Each number is 128 + 24 x the weight over its row's rms, rounded and kept within 0 to 255. Layers, rows and columns count from 0. Numbers have three digits each. The size before them is the row's rms in percent of the matrix's.

# layer 9 MLP up, 512x128, rms 0.208, rows 214-313, columns 64-127
097:144123157133134102150143120130116106102095103131107133130142122143133120127106139154104149132122157119129105125117103124138136180120141130106108100085104163145136122125137163183135095173119090
099:162165105134130122119151151163134104096092154132100118158129116093098166136123112155116118097144147155110151137140137082159162162109111104155124113130089122142132140106125130117122094122118128
092:153129119118119137090095121095144127091122110135138113160113174099145120150138186152126129133094132076126143083200141128121142124122137113119113185102116136104179121102124120146124132136149131
108:153144088104075147133139125165077162127122081145163142188114102197113124101125138087137142125126130153130110130121124152124137178125142163137125161146154138107079116141147131116122112120076141
102:126122122126100099140102135164114127161144095113144137087129104127133126089119132144139125143123122116148098163111106119122146161114148186128138136059164123137128124126101143123135181133111073
103:137150100143107123124138137147184130130152127123144140076142115120118130124108124142121103129136122149128105088118136122156145160128109123118122155115124122147088098107119171110096131132220160
095:109121127097127147119125139117138121119119125097117045137151148094116163149141144127124146137107127093116114106165132070110132097129135131094140133129099179104137102117177144146119171151111111
094:163140145168106150138134110127137107158148131117088120115174073080126163066154162153112168140162123144126120077099113135189176149119122138077111093140109110128134158141138118116132136097116151
097:146082120157129148137123179135095119122146129106091107136149091107139112104109091070130110137130106137077125157076097128134147133112152133151134138118146107120104117114129165140147169134149161
113:130108128118126123138159141143094132116163151111109102134122123142168167101106126131149126116073155111125143096172136152100119112120161125197136124128136150137110163108130138114094152133130084
099:163108145119146105144117182113125116107141149120133082151175124133129120104102107123125124139156099121156147079076132117124125153091133137114115158076145142119142188153098097159120120095136138
096:211109112123187134150099153137124134123121094129142096160106140101126120109160080136145135104143092132136179147126120137088102134106154088119116176134131119121130133145157162155126122112143125
096:147135147124097095177114121098121116156160107160151088102091156091123167165118140150161143134120100108174128128134105124130141110148126116093145169085109136140119098138132105144098169130132134
100:156138115131126116159179192165104145122120144119151097107155075112132101105126091144121149157155126173146132112131095066111126149118139113139123136106091124140097080120133108126167125096162128
097:125106148162151119165162156130116133119122154088170135150150117154116126089110168103144119109139141146171123105128120177142153115109137124125096149127147137166108154099115160106176124114137147
074:137111124159112101121136102092165122136118138110115117160141088111096113111153102112173166115091106145160084126130143136095158127149143133175138149133096154156114126154143130132123133139118154
101:102126105122144099136157137122147135085115108152153169186080115145155088134137136137174148135145125094119153126162099122125135157092112151111108150140106167102107089103123157132170126145083144
105:135145093125180119120123133146118181165132108098083146155128100165173096134110116104149177125122180134125115135090157168120134132117158095117132138147106151146130117089178124095152117107152095
104:125113136149106100090139102149094172130115114072116128105133117127147116106101127137169161143167109132097123116155119090121121135146137123150128161102147089127109153124139113149139103121163118
091:116110149168121144163144117099107170132156137101147143138177138117149162127128111109087141111143124099118110113136128143116167130174113102085137114141130165105146106139145065122130121138124128
096:123158148122135144095127121114134130109113103136135158149092074132127116060108119148104139132136138113091125134135144122144177113084152170087106118090135107159136134156166162166118139108088120
095:161085103142126129146126096152111133142125119152114134163126123167130118169075177110133145120130110132129108113112118109109202168124157114128071094120099157116085137124151146158139106127131136
099:126150128138137120135147113121132124112178120102132129145137130127143155116149128172126061104181153115068161106122137125124162144162153113137124154098142109082132127110126129098126126050130116
095:129129116176105129119127147165132163075138144102121173097129134118124109113130119124106107127162096075131149117105128122135116148174117117142108167134130089086151102138141114123119158144129155
094:150163169157127134189108188163114134144124140132142168129093095134130110140112144130116155140117145129120122094127051132119136175119142125132144136124089156143102151163130121103102116156099124
109:177123162131112122126149121133118110148139111144117132111120137146111136124088145109116146141113109144134152156099122151138184127078154101183121134127130163130134081104169153156112119095086108
094:168124139109085126165115149112166171118117125133134123182162090146149056101102109139127130093110092144150118102132141170110161095135139145099120169121124135170130125080163146138129085116116114
102:088097139138132169112130140126116140094129136124146111108157113132152149068081141139101106121104157125095112113127126149146129131105187158130136152145126174094125137126082115130095122116071145
094:170124113124101114093142113136139150093118106073145131125137187155110116113113118085151123167138139106097163132126152115132154079152134131108193139130132127136139171172145106126077159106159097
104:160117100122148153127149161160108205150126129118125113151116146174113100147102120152155155104135110106147101138126141098092123144145143148105166094130121138119095103122102113100121140075093167
092:135134147166150101157069128173165131131110169096104129157118120128116111099105160121170130112145094147113108126152121131094151120155137141059150134148118141131163106140154128142142102122130106
107:132145129118103134125145122136104135155153119141117118157120162143201131160080081150153116117149148149130113090126125119117161134133149110117157152099117128139112111126114146121128156093085138
106:150108131101119129127127130149109183107115099126111097139099113088104149142077117119180140166122172106155138094128126152123102115161112142084171146127118171132124152133097136133105155138147121
099:115138089155160110071114124115121105140093067147145126149114134157140131177124154125157124106163130114135125130113154142100097148117136144150080160122167144147148121139114123115088132094138134
093:151134132124131099153133120155116136103142093093123132086123095140162141129101139077147118126132147135066124125133105118095146093153182162111131171140139118082122090141127099112098143145108149
104:182135119170136118138149153152109128110147163089146132152148157127132181148084111165179154116127141126100111068103149098133104103127110114111125134095119143168156102098142136151124112110140129
101:174109134078148169083106167143157133094150154125143100110155143080125148152145088138101143131099142131112156133102119155106129095152109143146128134125100135070160092130121120118135137154123143
100:140153109121111111139144137118127116128168113139130135098126118112145112152122170152135133104129177133104107097146134112139155173111124086130104129123131187148101101143129126122128161149103144
095:128155192174129102116098137137151165115152128096123098139110102135083149166118109137116123136138148143151109135116101125148146125128136168098131186136125160086099140111130118141107114164154137
107:128133153123102138114126162129105107153135124100148124081120128128131168122126118082114125128136123106116106140141167172056103113112163114145127103141151129128118132147102113157079124102144130
104:150111149172106132130152136111103128135141130118115068102160125137134153152139118100086124107091157121146162159084134161119111163096102168149130172114105129133171126107117127171119126095074072
102:151141104158114118104106107158098104128149136118146136157144136095069188117158134152112131154136186088122134106115119130132106125137124123125119115148143156133161102120139119155118080139125133
098:132133100104129096131094103117126135130133115116160148112158084134142128119058129142107156118114144137159129124147120139130128098169136146105139123117122128147091095163060180192128114125137128
085:161123137143124125169131100116163128133151111148169097126168138115146116144161161084132130125138084130130102103075132114156144150135097117134123118152105141128149089154159111138100154114140090
100:162110123174132118128174155158133098133095145125146093132143101115091140151120129145102135135163082142124092129140086116118087093133179135147116126086133121128122101121129139130119177102146122
099:130111098137113120170132125118095090129120112124137119147189138143135116146087130165124133099142118145149092133124126175184131131143134108038074124148092129103137091105150163140098171141154127
100:107141147128120127147146089114097140071103151112122112131119139160097183130071140104122153124100132131097112128095155125162136122143132135125150149124139095137152056125132127098098081120117132
104:170113106142183101148163064111149131167167149114174106128136083120152102097117124120112133134104107130110092131159098167108165113137111147107104146102138106157119152097131153086148127087142120
094:165148151108081140066182134133121138125143121116129139158091151150123117171132124114096133124094104133114131106103146166105117151119152097141123093159114115108139087128124136133106098121116139
108:118115146160113131164102113145132117165145129084095071101136079137102121130111143153111156132154100122105131158140135138136170078164118136114132133122080147177161143120131157155108083104084130
095:134111168128151170112100125124137135128120123071118129141128084100126149125107149145116142147112164136133140096075154120146150137173119136170113150119117147105121107164098147087111127114138128
107:190131165094106128164132124136093101118148139121104099126147123159187076127149150144121158079132136160130123120142151121114127143125148115113105130113130139130172163108107117163123129115095144
101:171163126092119129123152165097121130112127134134118099119191141102144165158137116106098141128105140075104100120138111168117122154109156167092193111099115155095126135130093157108132125146166111
099:127089124169113181115137122081129139092164133129115126097125144105162124101122110078145159165150095134130133136129152141116121111159138153093162127146138082163151085124107143142179155097152109
098:140114135146154134101166101155141115105068108067059126098133096140155146150135105091125128137141087137114137129121196143102132106148135135168106138098137158147134123117096120118102144113139169
103:140107128135158131102129106159093132126152132117132141104132171124152148147149157071146116140155172099106150112158146095143168167164101144130114135137129121140123096092155150115103116092143119
099:170129116167151133123121122149119124134163171154190095127148098091143141142149112139107138106118106147122123074142155107108087112126136131139137133121108178110154103130110124111102096152074160
102:119075077122120125132161122157144100122107154112166119122133080136099135077120149154115143122168147116128106152142123141105140182129111103119137142079107103197089091140101152157110136123124139
110:157084126091101158102094141113143146121141203152125139154134129122137093105135117125135160150095145126097180095152121123105173123075181109101150133131137139104122084127129143158110165129144159
100:157120139166150172128104121163070126133128158137110088154102178137151130166181111099127140123134065130114158141125133102108129113087159124127128154153126113156104129134142164150114068130118133
093:152101165126094145139164136162116112138116089102107168138148137150125151095097111126114118162136123145132106117141132146143109091135105135140149139138086100126145139099082128132111106101103142
091:133142137139124105138170158084136117152125120168151133158135103114145118099111140137157167123122133134178112154106075157147133113142116176110084134144133148137123103104105122099126128072098100
105:158173085154102095107138160126100154128122148154107103127116120097115125108134135153172139119110199090092121121113109093148142113141124162124129125107125101159152115125076108130149111134165135
101:137127092175109109065116117124143157108116103090154127138118132162122105140088117162118177089160118145052090112147143126160124109122159140125160127104164129150097120098127153097109148126078098
103:147087130134089103125112100146144164117115101131125164107087099143132128092118133119118142117116115122141117094143127095168171170160141132143101106131141136114083144136133127092113088123147139
098:176123117135119137147183122170127095106125095110129164101128090156078115127127147166144093100100152139158101079127123122131158132134141153131072111104122151128114104141155107113121114120105112
090:156065157139120127138157144105132105094173103131144131121183145090161119174149129141165159097139113152074132107094068109127129147125148141124150123128101100155143107081110122117137151127115141
099:135131175152137127138112096084112151154133123112121122099134112113150145134096135122106145138161111133127111090094120166145143117109162090122148142106147141161161093159151071110092130137135139
100:106121114152119145135121112112124147135153098157135093125102154119112139097156139121105165128137139154128133128106144137092097150105126122093104119132135147157082123138114133117121141152071122
108:114165102127133135136163120122080110084111158112146128133127170121121111119133137127121157105158150124141128071132148103153134116134136125142156166118114180130124181114115167167142156128129149
100:162130070138135062126160097132138150104120168158140110161152114112132151108082134106146171112119126152118084118144113122141147108119124117123106121128100147156154136111148137152101157113103182
106:113132142115131088140123152116086106123140110105122121107111136157097116162158130104127152161142148107126170113083147133164140107130146137138121124098126131210145099090108149123134150123078079
093:102114175101108124098178156137117172133155081054097095150142160107126144138150145154131128155102138140180129144126130140077093150152147114139084155176140133139103131137137145125115083122126171
103:126090138140123132129123128138111161127170083089109134146104139156080123135122153119154150144116115148170149143130088120153159141117156109123114132109084138128126105134183116185125113111163161
101:121120126094154133163171127112158157114158121146106100130116138150153107124123147160109142139128145165130108127150103139139149118147110187118140144124101085191127144125165096133119091155158130
111:148141156108133130149161116082118133112155149161188124140140126108119126174093131132099166117139140126158087123145149104170106103153127137128108147135118123133108103126125117118068150148149177
113:114104152133129108091095156111133143117162131153124118122126096113101183102150090157129104131147171102148154095166115130134138167117130121113114141180143123103147142105124097128087144137129168
102:147160134119098122145157104116106124155132140145136108157132112153105127073107149136102099104158094123099092107123116135146126129113141172064110148127105153150126115114149107105123078122161155
102:142104128114122164060098121112115171100168067114146109101138111116115137137170129110121117110165104115079098112134111102158131145126094156134127166187160127126105146112122120149109101118187116
105:152141123109093087085115183144143136119139135118181117127158102157168147093077098124102139130156141136114141089147129132106075154073137096104129139133103122106143122112051171093086138094156143
105:167115107118110085120134144170132118146149102141161141124089107157109140131102140136115140133121138155132123109132127146134095149133172128152104176149175124121157086109181140075154170131122130
096:169094140179142089132131129188097131109091176159132154149115110129112151144115142144131105145119080084145127064132096132129159098140149131107153134125141106113125134112127115166118151127160135
105:117109091144074135106100100118111186128163105144129117127098135138093138119145118156125159136166114101105178086126104096127129146122130115123123147166129134130132132130117138105115101103142142
105:119121145125149115140144137158081095121127130107115126128130138104128136123065099128148169146072122116163092135157144112146115128142156124148146135093103115144205124121146091092184118156133138
091:116115161113129144102117145092170110097066108094122138117126116151118132106153139130117127099155149117133157125131115149123156159158140154153079132113101158125155092144149131106147098116082093
096:119133125133127121111120129119142152109132108115129121156112149096125149139151107122120131139128120068095102096123154098153159152121138145128120137129149063075133112135136126182133116136115146
096:123110172124081156112130123090123080131141088135132148159115115092195105094104118131118122108108119112121138121101115143131123121107137153118119157085139118195179145108138143112150141127086112
088:134169177097137125124162115121130132124151067077096126118150139133144123116143139130125128145127143113113097076124105135139135145091115106170139113170093139136128115124136115141115132103143115
097:165151116121069107097094112138120115104084129119154137141133116049107136117150131098152141140145091111132122125123194151113124142121180078158139116142142124116115146140135144132166142088096115
102:127110072185102111121155125129092166107122128138150137148143110110120099117148166134115143169119092139080127128122166114144086123157157165090164136157148122145086119095127137099107113145129146
099:111133104165089147170144089093127096127110142109155118104110106063153115158126116123103130107130121160152108126115165108141159166124130163107118139172137156135125101103170131155072137155154111
099:152129123125130120139107126129142173075142133146166103159102095114151218142128115116135123123140133104107135134092150095137124114111118150131112142166100130099114128113104128096154175082134127
098:129097137095128120141119165127102149104155109112125119073135112080123104146108156149155122050152145175112110129125131103127141177133147111082094151114097147152117144116151150152174160128108096
104:118147122109093122130139124174122178057072146133181116134136145100123105114141139137134131119155156118131091148085132105113173110115143096168161163081165107152120154117141123146102141106100096
101:179118166110153111165096091152108112130132119129138103168141102176079125143122105122117154108116128122150100145149134148146137125143140107154093130102163141139150127144127113158120128176117126
100:132097162084152132115149127103080110149128127133124147132149119139094131121123153144130159098128165103121089131160131118136123185101114130164085139155123132099139169139145081141112129134126156
100:125158139155126148102120120133140155115125127142103112172108132122140142149114110152120161153135130110117106165160137102140166108133159117119134111162143155114093162107124098144123110148159138
100:091169139108106102097142116102102145171122108068100098110175110110134100111135127152107140119102146104081111079130136142133114135126158123119154109085119138133122088110130153128149175160082122
107:144131083133163152116157125137135101106157154164098112171139111127128107146139107122123145110123172128155160112116114108150125129151150158086138127106063093110124111113094148130139132116112126
113:106129118164099137144141122105129134140121098143142129090123126169134125125076167137106154105130142142116128103139130092090171127094140143136150131155123130152139157156136078085115116095123125